From a checkpoint of a small transformer trained on Wikipedia.
Size: 9 layers, width 256, 4 heads of 64, MLP 512 squared ReLU, vocabulary 8192, 11.4M parameters.
Architecture: RMSNorm before each block, rotary positions, no biases in attention or MLP, embeddings untied during training, normalized queries and keys, some layers without attention, local attention windows, exclusive self-attention, value embeddings, value residuals, hashed n-gram embeddings, a smear gate, learned residual scales, capped logits.
Training: a variant of Adam for these matrices, 106M tokens, 9288 steps.
Each number is 128 + 24 x the weight over its row's rms, rounded and kept within 0 to 255. Layers, rows and columns count from 0. Numbers have three digits each. The size before them is the row's rms in percent of the matrix's.

# layer 5 attention query, 256x256, rms 0.0794, rows 0-63, columns 192-255
137:068141155127122157136097148159123127140107132145103099091147148104125152127082184139152130147099141139071107132128127150146148121113118129159143164113123107144139135065131152146142093113110123
090:145146113152131100153137086128099132110157108124128128153146108096151138138086115086116147138143102170135139099160156127169112107097129159114084145131163134096136173165098183106115173099166155
100:106139158118118126109115145135109138129142143155100115122114132103151122105133141070134137113115147074098082121119117145122103118096089140148163165096140132121132117129123153103126065094123156
099:143086132110145135128161122121134117138146107148133148133137091138133136127136151114114124130134126147166135136154132156134151138134107125101125092137119109142100130065148135163118119129112124
105:106160140144094142144115170155125133150152130130088107110149090085124167075084165134104162153120139121111125081125111111159131124122128127137141139118119119137171118095135134117164088097106163
113:158119103147133153158124114111146106094148095132140135171134097158124121155137118146142108171150125133159158133198137113144151124112136131118102127124133087142123133146123130128154185196134098
121:149139114127151113156107142122170118080140088122135112157155075145162138143154136155157131160181141139145126109181144127158170114104142147108139115107122087153139129111116147138144154178108106
126:173132143123150079159177098155112098133155102147102128125134132089105133122097161116164138137140098153127158149133143152172155122118100123108083112161120120134129125148096154173069120141133131
113:128120094161171074085146115102090132159090161113097127117119166128158097147121109146151132131120111144133125214111148124095143106109118091136136116132131156141147176152119100162063134107168126
126:135099104133127156115122148115179151091133141098174114155152124159152146154150091166100102112149132126125120114155108097130145100135156163125108142115145118100083121094167138109162122150158091
115:125107120119156154116152092137123172160143134112120090116098139134086147120098104115103113117111110140085118142124151120136119113140108134159101152125153110126119082165124123121116125095104111
156:139118136111099169132146134116166155139125131111167104164146117138120139140156112106084123141115105121113125109148125110150138154118115148131107164070153064096093102135148171110167134147129139
137:121169160116130111094082166115128110112142105113164152146182142142146141155166115147158141099111129116145112082134119175102151110105165170126146148138132185090155186104154188133133147125158125
120:151077082123165127151142104162118138109150107153110132137099113144116113100107135118118105146140120113121134165128127119165107108141100105111116132119137079166134088129108080136114115167085133
110:127143170109120127103167110137122122138125125108125109148100118113160130168169103116100147127118087103130093097154111131139149147137110150153124127093143090067131121156124162110153166128119127
114:142131116166127167168151102110119090139123098128152119093085144117082119160121134060084099163119131154116123150101112066122104140128081115140074112106143082155087128160120113100149131131145166
110:136151135144156122107132118175119127126105114098148119151137114128157127174132123115113132095123122121135104116121113107154135078121096111148128157087185123112103144135115129113140130116149106
110:167106108128119145142112159173145156074137084124135118150131112150105117107099110078143131109139126152123152126141141133204124082160123117111129141105157126133086101102124116146151125143123076
101:117073130115137117106154137113137101104102182174107117142106146109168116112160143166110125157123164090161107147138119122101114178156141081108186116149094127130167106121139113118126135139071149
101:124145147121083127141102129164144152127155136142113145139103123105133150107119144127104107075186094155137165098159081152150157114131136150132106164173140154145106110102121134113118113127157108
103:148088105142149128142121104155137117107177172156127124079090129078122109110104126123134135133157146151099146170101145120142157113146099108123145126161134138147170103106149114150115090103078125
094:136116118122114134130137142127150103163130128153098147145124120104168125100154150122136136132131122136170155123149111120119114178082142098127130080118101103153160136123127152129104086151165112
103:150135137151097099161116138133134112131119131115112138098151113117141125127076117134143145127143115163114163141111117083118121125111116108136146103155134121148119141145102122163135104139163124
100:127176114177144146131151115102097085132070129139166107093147151089122133181188116130105137138110155137166148163121173107141145117102080158118077112126154101098108134155121129085124161118166150
107:109129150113124124110162120110150125181106143130131116086143120154163128096153131160132127133114154096111134137117106106109155166133130099135179091130091108148080115122117106152157090115107108
114:078134161110119153141117150151134113144119147144094099089117126077123147110075175152149139132116140136099090129101120145138156119121106122152168140118105109142153126082137129147144091111068155
103:133089172122124147146134135149153106156133146101111086113128079138140151105104149153147161149114143116105117118099082140123147130142138098111150120127079112131114116085144131160128095115092135
113:147148098146111151151164116123128148094110124127135120154118133141134107139112115160121136145140128175144154134159155133148137140165161115123125143159103117135093149165118132123148193133138102
110:091113117142125136086101113131124132181131177099127126114095149127156122076143122160123112091138175083101129119096101101096147120100149125140156129127092167118135112139166138120101098104118109
107:100100131133102162129126137139164159136111162147147151138127151139097156102126101117091164115134105089097121132132120121162089164122135149179136159102119142119169106127147139098110106096102116
115:084127133119093152143134139120156159150120162097162151121128120136122149120155111093112160106099158093089110113127121130137106147109150136173163150087120146120158111099122154095159122085095116
123:111179114128107130111127179136159090110141104107110044148121108140169127140108127165115160133132115141088120072126104096143154123142121154147107156115117108119112098128119138094168150160118131
124:175129154103133099160141113130109074138155129169076146134140118073119127129129180147177128168139097117161119145128135132122160138116081114128155127128096095158168132115132126160118124146075147
143:111115154105114150125105149082141162113124179109143162122110138138123149131160115104106125131133154107128125140132130169119117149141156134132168145121139166109174152069138145105124117071120121
140:109131080172183115108147113147131123131116110139096065108079148111133114110074125160137142132141132141112101189080153077104153085149103101134095137152106124141098125138141096139148143100161166
120:103124140108090148119111148070133177111111140101147145140125129183127157169161112099099110102119144127103125090159124134127104107108166154134139109114140142113121165102138140099144117111163090
116:127108141094104101131126123138116110088126086142113184131143118152127129134166146122133105126136125117123159117139105163128098141130162139076147062143109156150146164084099103142100118153165118
092:123103101123146171085122111120153171127114177132133105129116149119108123109105102136096106150130134164116136160102167117097123111123124118153110154115180079114137070116163135122123080084145142
155:091150145111130156108126125113152150133087122098138112168146144176123155158155117137096124119118134118157105095152128135103119142140147139136109144106127106079097102135156149094156168130160139
118:152096089166128197146141114149139178095136147110140133115105122128099149109089131059095125141139138162122111132118125074129102099128098110141098120111153084167096077109139110120148104119134116
099:135133135124123130133118143118129119135093089120121151139149145190125128149176141141138109100114123090202124098146096131120130141109174146108090103111089135086124146139139138107138149189172134
104:111129139163130095127121110152131090147135151150161121124087114100178110145138115172127142114134139145139094099118105103074131136125126129153140135173115175138115129133129160135140125126085118
096:086187109123109131130144123056122146147126116128123109116153137100087106133127122155128121133129127140141143148116157135102102152135107154127127127126115083138119129135122121090106141119150177
114:152087067155145169139116113163141117113164129152140133134113098105116099115153133099124135162171109151117148143147142103174127100120116123135127133139145131146124109119135112123124127163090104
098:110159142108078120157125157102137101154143096121116104142154147092091131119144148120154133116141116192098132111119102146130107146128144133120108120148086142125118134132123145125134113142145170
124:134058066119135131127140135106129178108131174146113136121117115115128118085108116129118120177151106123135133150153139145125113108176122100113161119147123109132138096090136088135117163164099136
107:151098126128137121133117154113143142149144118119133117088148133127092094089074138134180115132146132170109156181100140113137113110113155133109154124128131165144171130125124125152117090129130149
106:166080100139128148141107120160148124092150133154157146173155105149171104128173119120137158150142095120139157108155124122147118111082140087126136112114156161141172140108127142153113102194131079
118:090165138122155150102149116091125143154079103108149105134125153143143133170172117128079134138119154133144105117142117118110139145110147159135103117099112109091089130142119134101132167124177142
111:120100110136194134099119097143135145117114152142123099092094141114127095132098141103119113130131170133112098170093124101120123101146126104136113147113160139120137109125158107135121119068134138
109:121093145137136086127143108135143144104139190137117152142074098153163129092072126124126133134112134086144106113119105130088106147180100086148150145129150123157099114096137125148160140119092110
114:112166174090136100120140113099125096168125127121123119103134132098159127179152129139114131110104113138147123109114115101075133169104120126146120108137131105123160167168100128114102096117171135
106:117168156127160119086124144152124140184122108099122130106134141106140145113070128120124118071126132136138120129084146110120138124125133122142145147093138137122155126179138128122132105065129116
100:150083102136105133133139108135139140165115148140069149150115115148158154106112137093103112159130132133114134167106094117124091171103129060133137132084120081162151102103127123134121114128139144
106:122177190132111069123127141106121099173093092094128150128149133165147138159135145132132116098108147115168102103128096147103146157085166138112099119122098157092108189147138162131140162134178156
103:135144116135115137177142102127136153152135096091122084114093109098119113159118141072126129116150081159121137130133108084157133120107075114168112152130130098135085119190082134112151120136132105
097:105171184087124086135143147094101146162112082093118117149144146161128153136108163116137128111087113095166120093145124125098126169127139152109123112089080072128122141174105150116131148160144132
098:077178160128121121125142133092112146152087100115137114140169139140140142155131132131135125131099124129155111079121119135103104140128133147139116135109148109108116169172121143114131133113193128
101:134158150111121111132130149091113133128123088105118141139141148175093130141121149126144102109101140092141142115142134200150136117147138160105082147103096116104122141148117142115103165148141136
104:112111098116155125162144096127136114086109109156110099151095121147165101131137102123142114176129136067094135114165154169137140141171137144134126148117110108120066115126124105148141161158116112
113:129121111131108144137137094152130183096153157137115101130105110147099146118094125130110127137133133105080101129118140149154140115152113121147136174124147111138107090108135110137132124092055120
127:133076076090134135131168134118130175118150160142103126153124114130123138085123123133127105153126097105131138133169167143161112144152111130122154124115130085148169061123130091122100109168064105
095:148076117136145118131102137146145118128120160163135151091130136067157084080103130157148110116163131161118142147121138109113142136125149104118164108164132174143175128130147130137105105128128139
094:152082075150159189130133107160141144078137136135142115113136133140086124121143113106110124172126173133104147175116119099184121099101127125103102123111164099128106079102144100136120101114144154
# layer 5 attention key, 256x256, rms 0.0819, rows 0-63, columns 192-255
107:134132149121132154114124113113143158170101115115142145168161123158120131194139099124097117119113128175110117173154116111131098131121130091182149101101185183142170113121115115146157145148127105
135:162121122162154095154130120139116165150141106134137153153140151134141111123156118130132153096105127129159110145111099099100131136169114129154098129135132143155111133169142121154130137133128128
101:140154154081152146172139133082145126185129117115142144146174116147078141155090132170088123153133117186106104144108149138132156131119121110142149118096113144137153110100116122107148124143164101
103:131121094130104099064138141171092140115093121149146105094106176104120116099136102125172127087113145091133140094158126151122125106135154127157099118172132141099095124142171146117112186116105147
119:121131159085106181117130149121181130157080113136129149091100131109100152123106145106108087177129138154106161136141157148161119126123147133109120098122116116101135129086099143090154109146153119
108:163148085151148088165147119137108104151141122142089149114146104136171125116099116116156132130130161178134124140101142137125164156159078105118103127125115139165086144119130120174103143151143122
098:113139138119123121140120142141159134166125138169104142122098138133140113110088151117144108152141132176098136120120133127162129153117104116112110126107102119117095118108138117143124083166097135
110:090137087156095150165113093131105124190121108132157169122117152108128101072121149155149099131151113166130162152123128153142158138110137135103090115126091121106108125145140093127131174183152146
109:107117091159138092140116123124094121129117128132143169094132154138150109118092151148172135106100149088145142140062100141096145160135111128141145146117118142167084141170143094116102136135114150
111:124148150150139131087134122104110111080145146097120051159137110125148149157147091158117164100098121111109102111140121108131135139125115148174167160141155143148153122118143163133143151071121099
102:132130144113137105135107130101141186064152144135142150155118077115138168172114133110111145138098107110101074099138131118122120139149104125143150134134124158146136123100108157126132118095121132
144:147133160142144130098125132114146137075150131116123088167152087147138165163156106150125144142113148077102124107146137113177141134109128145179168147127149104121129125111158181139129132087118121
128:116141133173128147129115126132118128121105125104147130098146160144122124168142101145157146079112179106137105136087109112094114118115149164153100143129133116148108160143146172121187104113167147
112:142096151095138117165125106085094157100178128153130151166107107106170148137096143135131108143143129162095142147168144113144122121165129122149140107133153139156122096129130100130092138144116109
153:130133137129163121104103146105152154139114137107132103144143136143156154148137092149133155102125103115128122111105079099135151160118148159208147132133128120115127150137164185075160124099113134
112:107164142100133127097131108159127123119126099128134135159135158162111131132153135104134121125122121135125118124130169154121155117143173162178138113116150137116137119115125162143127163153127118
103:122125122139123106107133120150110132096094114139108131115155139169138125132088085110171130088108163090114116145092097101137150134135159139203114163144177161157097135148186142070179141099100136
098:124115148115094115131142099145151137097137128151141155143144086134149114143061111101146118118111142137093124138162126121124125110139110103092135132134165161131101135143135095075120091130107100
098:140105100108136123145105175087134164161136117129138102155145164151123166132129125142120097146152114152177143156119120094139126133145154078158162108147130085131137115136135126125072108159084124
097:133149125145068155134111126146125133134109133130121090126105094085196101106140140102084131125125137115096133131160067088140142141100100107119124143134089144111113109122105087070163168108168120
098:093153152112139153122123154127138144198114142148118093125090165101134144086128134136125108129144137147125161127129137117149129126146169131187118108088116101082098088110154134089123178130121163
095:158121120144121142107151125127131137155102140129125141147123176103149145070155106136143161128155138135171137106147116133120139147098121110123124131104140119113125112150111106123118149172124118
093:116144139125089127130163107155142073166082151109117105107137096116138109086158102143117130134152128145121203108154113120149144149131139134140109112068102111106109105127096122088128148100154106
116:111164097160143149088086145192137118128106103120141143119132167153130078102129116141153130079131131097126111140120148129132156129114148168146126124138158200115124156134142141148135176154087141
160:083168154062103181115114139140178111128104153129119095107091109136109150136125153108112115167118144124106138127138129145115107132105145094119181110113107128121130117084108153105123078135144118
096:090144144085145142103122117150165150170068162122139118097132131157099122157165121143080125146146132157100114148153132153124121136109132096144139139120118124115112089101151148110148112120132087
118:106147157103104137096133140107160108139110118128143118119127143134083120133106133113122086144147104158126155123173160150159147129091143117116107131103150138067148144113127141105146140134134144
103:134112077167136109162129125155109106123125118130135127098113139098133132088127125131157160119107135103158122124081094133084136125170109130130126136145129131172136131140150084145127105145118127
105:134144166101138172115113132160146149091124142147119125128147105152120136151157155117113111159102129124131120088144099101153136145089133160111176118112127113107144110105123138136112072131121102
114:152137167152123165113101117081101188098133106124128128175150102156133166155137137161127120171143117145139134106165140119176087102074137115121158146090122135109150100137132153111131152116130110
122:144135181110150155080127134095145150112136139122107074166134096155137164162145126131123131146136121129085118106170126130155119109100133116127155144110134119111154113103125170132152115082116090
090:122138154070135114082126137101179122134131131169108113154120123108104120116115103094106124147129125152112108120113133124162151142107103122113135122142146141099126150105086154116143061107105149
117:110116103114106146125136122136154104189103142163116164096134173120110104057108140146152110116146128172159177142113147149135151161122139119111103120107092097123108104140151090114117135175138158
129:121135132165092166094069140140124160113094102086185155157152136171129114147150141117116119100138131115106110117150123104106118104098157135118134145123154132116135137118140168096156172157152123
138:091112150093145121114146132142166122122130119164113134107098145149095130122103157075140112165117117119113141145092147142127117149136108113098146115133147141122092138120118098142078116116105145
117:146124124165118122110099127128123157074120108083151171160162128154177129192157123121130166083105123097127080096120099110093131138108133155119169156156139160152136151128134172127147123131128117
114:159113130116135131142149111131089110142119156138135132116146116074162106113127123160097154120151142153137132121150109132123120114124128121074094144134119103158162148127100097139174120155141098
121:109148159145116169095089149142164149097139111109138091151114149174122141130133146151147127130122131097107131085148148123144103150136155140128146170098122113117080101123154155157132176109108120
101:152125116153151106121104140118128144067151099103129161154153122156125120210113143126122156113110112124117060139101129130085130125119102133090144156187149149145141178130115142170132095126123106
120:109132127113100164140113110146138129094164114132141156164152114175144132125141125101122111129116112130092134112143157142114110152122135151119182127127159149141153106117146127119093121132114104
089:155110089139125112132096108133097135105129100098154170165151149148128125164102150129127146114122134122166108140142128148111136123125096161089136152164145166150141154149146126151141130155128100
102:128103131116148124159155160132144131174094153135114110087102117113134135117148119118084139134145117149144156145067061114119116129114126124168086089166060096156152117130119113087143127131136169
096:127152115150105134084113126185177100103108101123114121131114134112102105134152146096119115146118112076133116132141169148102148131145110104082152136120143146099143125133076133160126155141154130
110:123127132096130130168145140124127132172147134160126112117131155101136124125091088138119121105134118154125160147130094110092100130161153117197087130125135123121107098147162132092114169145133156
100:154170178126140117130164108124190096157088167121130097123111128078110126126147114095084132140127139140131118117152131140158155135147109093091098110107101089104113111094063113126124133146158102
112:123094113108093144150102120128154147130170138117132101145158104142127120133120135131145095140148102089120179152151109115097096152145109080131182123139158103076134132131127132126061143149114132
087:090159164107113129144165102121144104147110161118123087130102115115124125104143131136151114152136140145135186117173139129149113129133143116123138106077103098120113086101106137120125145121157119
128:132123129132130127167148117102113111191137142127133114126136172091148121118100085165133131084138126173151156129135104109090128143140132126156069152121107093142115100156121096078153139144135123
098:150118100147150116103105120133117137084143099105132160117144143158113123162132160141126134111097110100127058137089143125103139120118113140107137143185126162139151182132119131187151087122119136
124:097150121110126161120073142132125151125123093145130135139103163166121116103122152118139089132119150110116121109088144111170107131141168137143171139135127143140099129124137153127128140109100127
103:116097128107118151145144143113122164161157126138104112140129065142163160127176139095095132148136098151139137128122115112138114161108117124117144109160112091153135124111128108106113090122120121
108:134134097129124114067143129140130105153045119117136118116114146105116102093191129125116142118131119124143091105097122124150197142113128164149112143105096145127140124119099114125170148124150138
102:125136126141115144084101148165127126044082121136130136109104103170116122110128161107157132153107166071144098129116132156153131098077146119129139157133141196143143141128135140130148122114095133
103:146108120135128122114139098137122143138167119134130123166124138147126161089140116122138135154144136142151166115157158126145097137130162070131155130098148110115112102149140146141102125137124125
090:142115099140175101115130119140097099143102135091123141127127128144115126119132144124126166132119150140155093166102129134130159111094104151112114119164110154154158176112128128140169097130163113
091:121147111110110083114141095132151111090110117152127151124129087125134092110110108069110097135116085123096130127119115136120164147142125114141132108126110187136113116125097118056118122106149143
101:151108097129127117117115118122118134051124122115136166135140093145139140149135154115146139163113102107143100126148163150140150144115110150091166123144137172150149153131123154161115084134123120
087:152141102149118090103111111148129114064121118110112150122149094153109096158157141114136164122107137083120097126115160138094153137103082146076152150164145151165157163115102110165160067124138107
102:130151148130156120135096102111116153104159117111131172159106128122109154171122164109145129133095145128119084123159188144127143110154106148087140130132151151112118150111140145186144123126131110
097:144106122090174103142166123120112136169144115135139105105146137105105146146072108121104121130129125141157103149153141119110173143143109114115104156157168103085122117174121082103135124159107123
118:134130152117144131157116144100133151097195125150133133132131093145122159145115157113101108157130097133091128120124139131157093139122125114106156130158129098139143121113132132141094116093101117
109:149106111106113139138107131081150190099172128135144128182135111093141155161129137146123121138129101131133142109174139114136102148144108100109182122116138123103140088127118136125073135151097124
093:100134138118078148138122133135138120195096144117124089123104157112140117052157116135128118135143143151133212117158121107140131142124171129158109110081108092089103079136116125070133160143133144
099:106163149139122147132089111154134135126147096131163109157139177161133124132087125136148087117124148143117136124162170101156117138121170153129151162122164132132091114147149137137100163138104082
# layer 5 attention value, 256x256, rms 0.0932, rows 0-42, columns 192-255
077:089132165092151126080147118098120153167110094113100104132114122128139087133138166115159123122133114136192117121114109120121118141144128175142141082141100096160068079142125126148081107135137160
075:135109166114106118143112122164145158133131141117068094165136149144137130148109123124136108108178116087132142103139155118142114145157150143145092123140180202085183123124116140105145175147123137
075:084099161126119170105122144161139180142096146119122116143124146111193132123117124103114099095132138090102159146147179140140118138136129121157129120091124161134162099111117136106142146142108112
075:083137113176155126155127135166105133162122141158118116157100140155196149140111132166099111137111229126114119143113132074087153077156143127127144151139133144143160118138156109122127143102130111
084:122153122111124101149081113182145082096129109127178135146172127144113141123140124114089152125143140099162138116118190138145168125123146197130116137127147175130156109141149139132117116155135132
076:125146166075146094128140098136182097183128143129117142129098142121156125121117130131140138141142062132135135163133163167098116135162134157123136117144155117141124122120111130126108104170134141
083:135080102164126133095143169126125125090107151139108127129113134131141113104133138137137126128143203071100133111114056107103112090150105104130163153079127154105162151128148144111121127106117129
091:163127151122132133093157135154097140156130102135100148134143150137167132106143117131149139128113156094160143124117084139157124106133091136120155133094163104120101159123161138139097102130087146
082:131139146122123140193109140137165125147111101142145135115107080090118125137112121092119133149149098109143136150090113128130147190156137169156080149152106133129095100143138152148140095167155162
082:088185167147136105139111108162147155129104117124118150114127114131162138139149134085101113142142146134069116132112134107118134141121167200137137099132160115144167087101115126163113113134162116
088:119097131086134112134130132127163107176104141128117133149103142118163103142138103139120110120125119093141145151130113133070130116133112094150117158135101129142138144171102143118121099147110124
083:110100154121108131158098123149165130155116140126100151132098147143150113125132078110133102093141079055166117134112104147130064138143160079143104134124125166123127105148128123091130130160143109
080:164125140126133111115139129090094108107152076129132132115159101136065127134154171150123176146157109148164134117084103146164119116149086128120160101146172087132106172098129138150105115149093150
082:159176117148105110128132120139127103079142106130169129102171092132083131145132163119173130122134099139155104113074096122147109158118118117129157145114143123142075177099133150112117099136139142
069:133177140111147115127140117103106102130125112134159072136134081136135131144127113107130163135100100126171110140164147110122169113103132127089108143110165126110152146203132108123148167136122120
091:122057111119125153120142187112115161142121158124104123138134153125122118138143101104155130113121114102118162134124089105145114132078102086140152142075102117117155106165122134100102098123092147
089:139128131115092198102131154109125139129089110137145152120136106129160115117135123115109112146095089176133159116138153140162088187100144138124148095093116124137147086165114131139115083141102093
082:174137150145110132114129154164119139153108142130118172091134182122136121121145131127141124096153120128155153119108072127119118144091131080124141121116136122122144173150131117123124117135124104
086:140129152098116130121153136146119163124161115128117121125135135136138115131129138088168134115143106125139158112157156162179136111099135144116129143113158126120089144100130139116116101111127147
074:109110150180092156167109146121124155066108115131130123124120132136119146147095162127155123115130136141145131091079113127136097128097127111146128157073165177105178163100112142131144122111140113
076:163092121135110135150107144130157144093125113119109106124135183106146156154155134145142169114169085106104150105108089138140106108113098119126109108170100157094175164119106155151158154166122164
081:116110150139107159134157119192141148122101084124097160128127116144169114134115140130133091118119122129141141097134113172162075183126124106154130171100147109140141106148085127117152137145099112
072:138112083133123192106123172128138132094083152138122148125106119120131124137168118109112099143113125120132148127135116107148114156097131103113134116072097155112170125185126121114126118121122114
079:120157137113099121120129149082133105131136201116159089140137096135134120116121107113139131122117153113090138114211177142122147147120166147117144134131126165146146133108176119124132158130089079
098:118149164148096122110116099144126147155111166136114161155104133129191094116124128112130105124125135151166122116156117136108091167124123104122138128122102134112167125147101100104137173162140091
076:126140162124156110093144121145111112173086125132144106112128130131145136136123124121141136110131147097189119139106118096116171095132075154125120126074128152126109155167148109136096173104154160
084:129129134172082123120103110157165119082105133120171134126147141124077144128136123101104130126135094137139154100132166169155118151108138142112108119097152156105117128095146138126139127119147144
071:132110138117158127159140129141118123158126119146106126168127165155151143124133126211103110119115170115145136131130143102119122082143111125111149124092139135128165132133121138114157142117089124
071:155132123114151089087111120151132068134152126106127114138132124138148127107109101126128133114167047126170105136155179153146164101128116166133095118160145166107090157121169108143138182120159118
089:136125129169119109153124133168140091111143159138110110124128174113078120125121103146107100111130135120096145088173089132103154126116130079118122142119161122103146166093153130106178156135111153
086:149121126119121136102152148140109118138103144128116137093128188105129149144140118133123106106136124133088121149090141134104142080148120146136099129149175131141130189163148134167128105108099095
088:130184111168126162158119132083119107153112109133157154136130142140128130112097123156105125135082150133204092154124177117146144125133127129136146155074101104164135119151118091123124123113140092
082:118099083158117136121099123131110122137131134125152148123128178147148125134132127141128095127110147156111122113094100103116091108134136054121163159084159154115173163125121132076139088131118120
073:137133147146139116140100121134131120093126133134153135117134163116088122150104116108170128102133090122134135140113115116112198113115123134150114164148104185113092167119141127127114136132161133
075:138149118149112140131151127122130132122134074124151154101181072124155116142094144114132141130107067159172092159072107132151125188094116145148124180143112103160092133128107129135122106157165119
078:148137117128120138119102129130104099091160134136154125123175119131043136121124115125096136143132139127127120116117098142163175144097145140117123138112101138097104138084169116117124138112132129
086:129103145100116130111163139166134133123132104115129129121141063144095111137139141174118120127111108112092130101125105134111125135146096101107145136125147114123117140136106128132122120134058159
076:121132095131107118131137103150136098150135098131151158140148152141103113122142108128133130101121104109189100125137121129117155131141076159115099126178127082124102145161148107117109129146162159
080:136140103191127101135113113118111120144127109125113132134131152150131133141069112151139173126098146132170121122096139110119136079107138117138117112099149132123139144124139119140119121106144082
083:125067134127126155131111138099112152133122138123153099143131126092085134138082118127145125121118076194111139124088114133146150175112106124134093147137133148116101136126124140133150151093129142
084:138091138150111116115142160169093112144112166132111131111152122141106144130084123148123141113140167134149125086104100122135163141113130114125165138098103138150134109126131089120121140124107120
088:148135089131111146121110110095138093140132107118165134133125148134082147113124116143086120138087116151189109126140166117148145136116119140110113120086086079103106130172120086126145123124154098
083:131113120145130137146155138120149169145130087134125164138120137116145109118142102105116136134120096121162147172146140118179143142073129164127112156136165095112149128155087142145112069098127113
# layer 5 attention output (transposed), 256x256, rms 0.0926, rows 0-42, columns 192-255
089:148136143070151137166103130112128084124182130172114094132151143088166108172125134090108089123160124147125124132140133114155123114138130132139148150135125125108142153128121125095126080094137111
093:131093117122141104141109143111112155161142085101134153139123133118140115149101094133149113125118119126153130132162127122160116152148166105108136084163115117117127093143131151151137156116145105
085:129111143148153169102091146119133166129108158145156180135102141099175092093117119141137146127168126166146144102135075094128089148134171114125143106163114145129108122120146121113097091181122141
088:123090137142121125110109111148109174080128114108097123142098154152169120098129144105148132118135135115131148125116155138167148183121161169126184104138093143158135107103134144145098125141111107
098:114125116079152124107139142135087126104093166127109131149086101124089080163106148124123096137142204127125114166082167138097132098112113106124111077172093065155119111135146132171110119110146168
086:155117119100171107119151113095134119176148109145089093155151124126162092169130154144119125094112128101122152131162143136157135110149106170137148139104121113120133114151112103138132112074121096
094:129089114144087108124114156129156152060110084124112147102095146156093177112174105132164131135110101052117129109113090127109173144145146095129134167101118151126099171142135151127132170141139153
107:157124105129103162161123175162132143119104127181126165108135154106112118138162119144121144128156112113097140122124127152121164097137116121121130172122139159135108206146158160131150120156194143
091:158151122133172150079099095116113134147109121120128127143143127126154075163107111082126086095127139114124102112112143097137100161136155142117138117114122093170094141121164115128094107094101122
088:136176135134146154173101126141096091097142179142119138156142133080151132125131131101099075100200153161147156140119132105168170100147158108125131103121091139134164156122136120107087134139115132
093:129114122154159165090140117098123155163066076111090165092135141148133113143154141144149186121136090105100137116163094115140096139092128158148175153118153118148112123144117146175107139134117109
084:160113108150129169095111108100135154158106138142123169115146111121113116114120093110176159148150091126147153113185083138127072143094093119148145097140144142095083139133114116115109129129090125
084:140131085103100113184129157116128075130172133183157084127140104107089129131141121113110121142137127101096117157109134184154179124141100145139132164100115137098120168147148134121147144117165150
093:139114145092134119157133107151131091101149157177174120124150132109084137135127152130086108135156154126132098149107147154138135137127101119146106147118157112105156122161132146130185092099139099
084:125118111097108138129139108121115158171117107112105131127123119136119128138116150136139110153157141141130085160068179147115127139096133107123127133143161097150120079145088157147096179132103109
099:098112118154136137095102174107127155109069086129126157092107136150115129137164138141180137165127136106110109131094119090100111077086123102121129159114166155140090190119139141103130181149134138
103:119165152086154136113098096110113118167135144142125135122125128103157085146097143109113121140100184139145092119082148120139107140149129136064130123135107129115104116109160106113150080116128098
104:144140104121119143158146127148163141128098150158124170121135115132108150138185125131117145151136154139096119128122110133106106070114107063105117130105194135132137116147117103120164128144110110
101:105160144116124130163120155128157141122146137126110147118135115114113169174133136122158136117146093170088157105145097109101115066129117094108121144121175133135113128140105122137164113149179117
097:111121139162129128137122121120131145147130159129205149131134162151070144116162095136152131109140126113137136162112088086111135153102138103156075131152147149120121133150172132101151163116114105
093:103100073144138098118118142100098131145115096142147140128138138146086134142143107138168122103111114091108103152127128106102138116140134109139070121106146147128064148138152133109131195124137152
084:153110163150168131134064090110166175123109118173140154158122142134111094155132132127133134149149130153165148121147138081112050129129132130111107080113122143106137117155158124108146111130096107
089:107148127146130113091117113097149160127101081119104149138105115157144133126116120144131132161095156113136109115090085082097065082129130095108105129077141116133079145088122132111121153132107126
091:123175150097103119107157138133140180165147145090102141135122132089153143080111144149086153139085131101124137108160154118128130128122112145102143124158131104125129107137098149141127118174150133
094:148116155125151153149125144170151166156106176136126159175125147118169101105107085145113155145154108173179173116126145117129058134138118114119137132139132137121149114150137095091128133135105120
083:105089151098145147144109116107134166111121118176105164122109119127102130176186118118125108141155150159120107172112138132072147101111144103167118139111141116152116171132125172123124088129125129
099:098137145098160087134157098122147106129130177115161135133109129143101171119126127134097133118088184168150140137098114117081118099147106109135060125158114115120135089157150094119203094118161150
080:116099132126132135119154127149144126149139072150123123102122143148141121110137126140156160129108103069124155137139110161141136167133151155095174120105149153094149108131098145182112159130151155
086:143098144099124080116157103103094106156125157090062125152126128131090135143070121155115097114118116146130123131122141162119117119159074124172105112154115099148147102126101147133146122105166146
111:155106145165123094124172135126169130117100105108126163108117139184095195107175116157121163120072160120140123122124090113075113097147120092167095143135154116156139130161116121164162167117140142
095:143132083132135130143144131118141087134147137102136138101133138155153213115154138149126080122115144138059107124143113144130156107156121115123124157108135127135159079115118131126132129107112087
099:112158143115132162098118101148125158099119164125135117166092132135124109123135131140102126142137160099142117116128161146132098159115109154088132090133140118115135094141140122134112077122102121
094:114093112151119145103121150121130174073102142080138147129109155149104206106147139145132159130152126099116118122126150101151127159116124106137129146116173116124120104134143121150134153112130087
097:125107146136164115143152123127128119132115150108128148107108132164110163159154136138141125125132136148109139143135088089083114092104120098151086160150166103175144121137111122139137102108132114
087:156121137110143155134094093115096113121130153160161105146122124104118096161104151094107119131191141162135114134099160133127102130116110145136143119122156121112125116144138112115142083098092107
079:118165138137098085172199139136140113102131159110102109114076091125117152119127135133121146158083163114123110127078112152094153101148108095099099132164102112167120140108117146165130122107143161
090:125123160108128109161128121116140080157118091195185149109101150117114119126114134115115162168113109129139133132124103099108123132170117129155125175096116138095103142118139132109155121117178112
086:124120122111162169105153128132119131122102139139115119097116129116124139168160147120087131108125107140095140114156112134079145120141117162188114149104118079187117124140143131141160082097146139
093:131102155098119090132150092143087125137164115118118107109113130150119143129118137135120100104118140091147156175134136173151138172097114156128119115146105153108131112123120130148138117098108086
093:123138141167146145113142140086106148181120113084162139118125106157137127131148110140151151111091141144130158129109090086096099118104137137161090134153144150156128149103149131112142172125099136
091:119100136104120079126118108114117124127110137136131125125109116165096094119153123132126128193127188113164112162111133136074135105136106093142111094169134146139138154143160149089150130116117140
096:100146152129149144069162080153116145140130117101106093141099128150105140137115123130076114118092168100154119161083182148113125162134111152120110114143136107111104092150130103139125115111126132
093:130155108147145139104112136127119143178123072144100139089104156146115146156116104114183156081132093127099157091115078130134122124092148152135148127088133138120093129096113096116145153132144109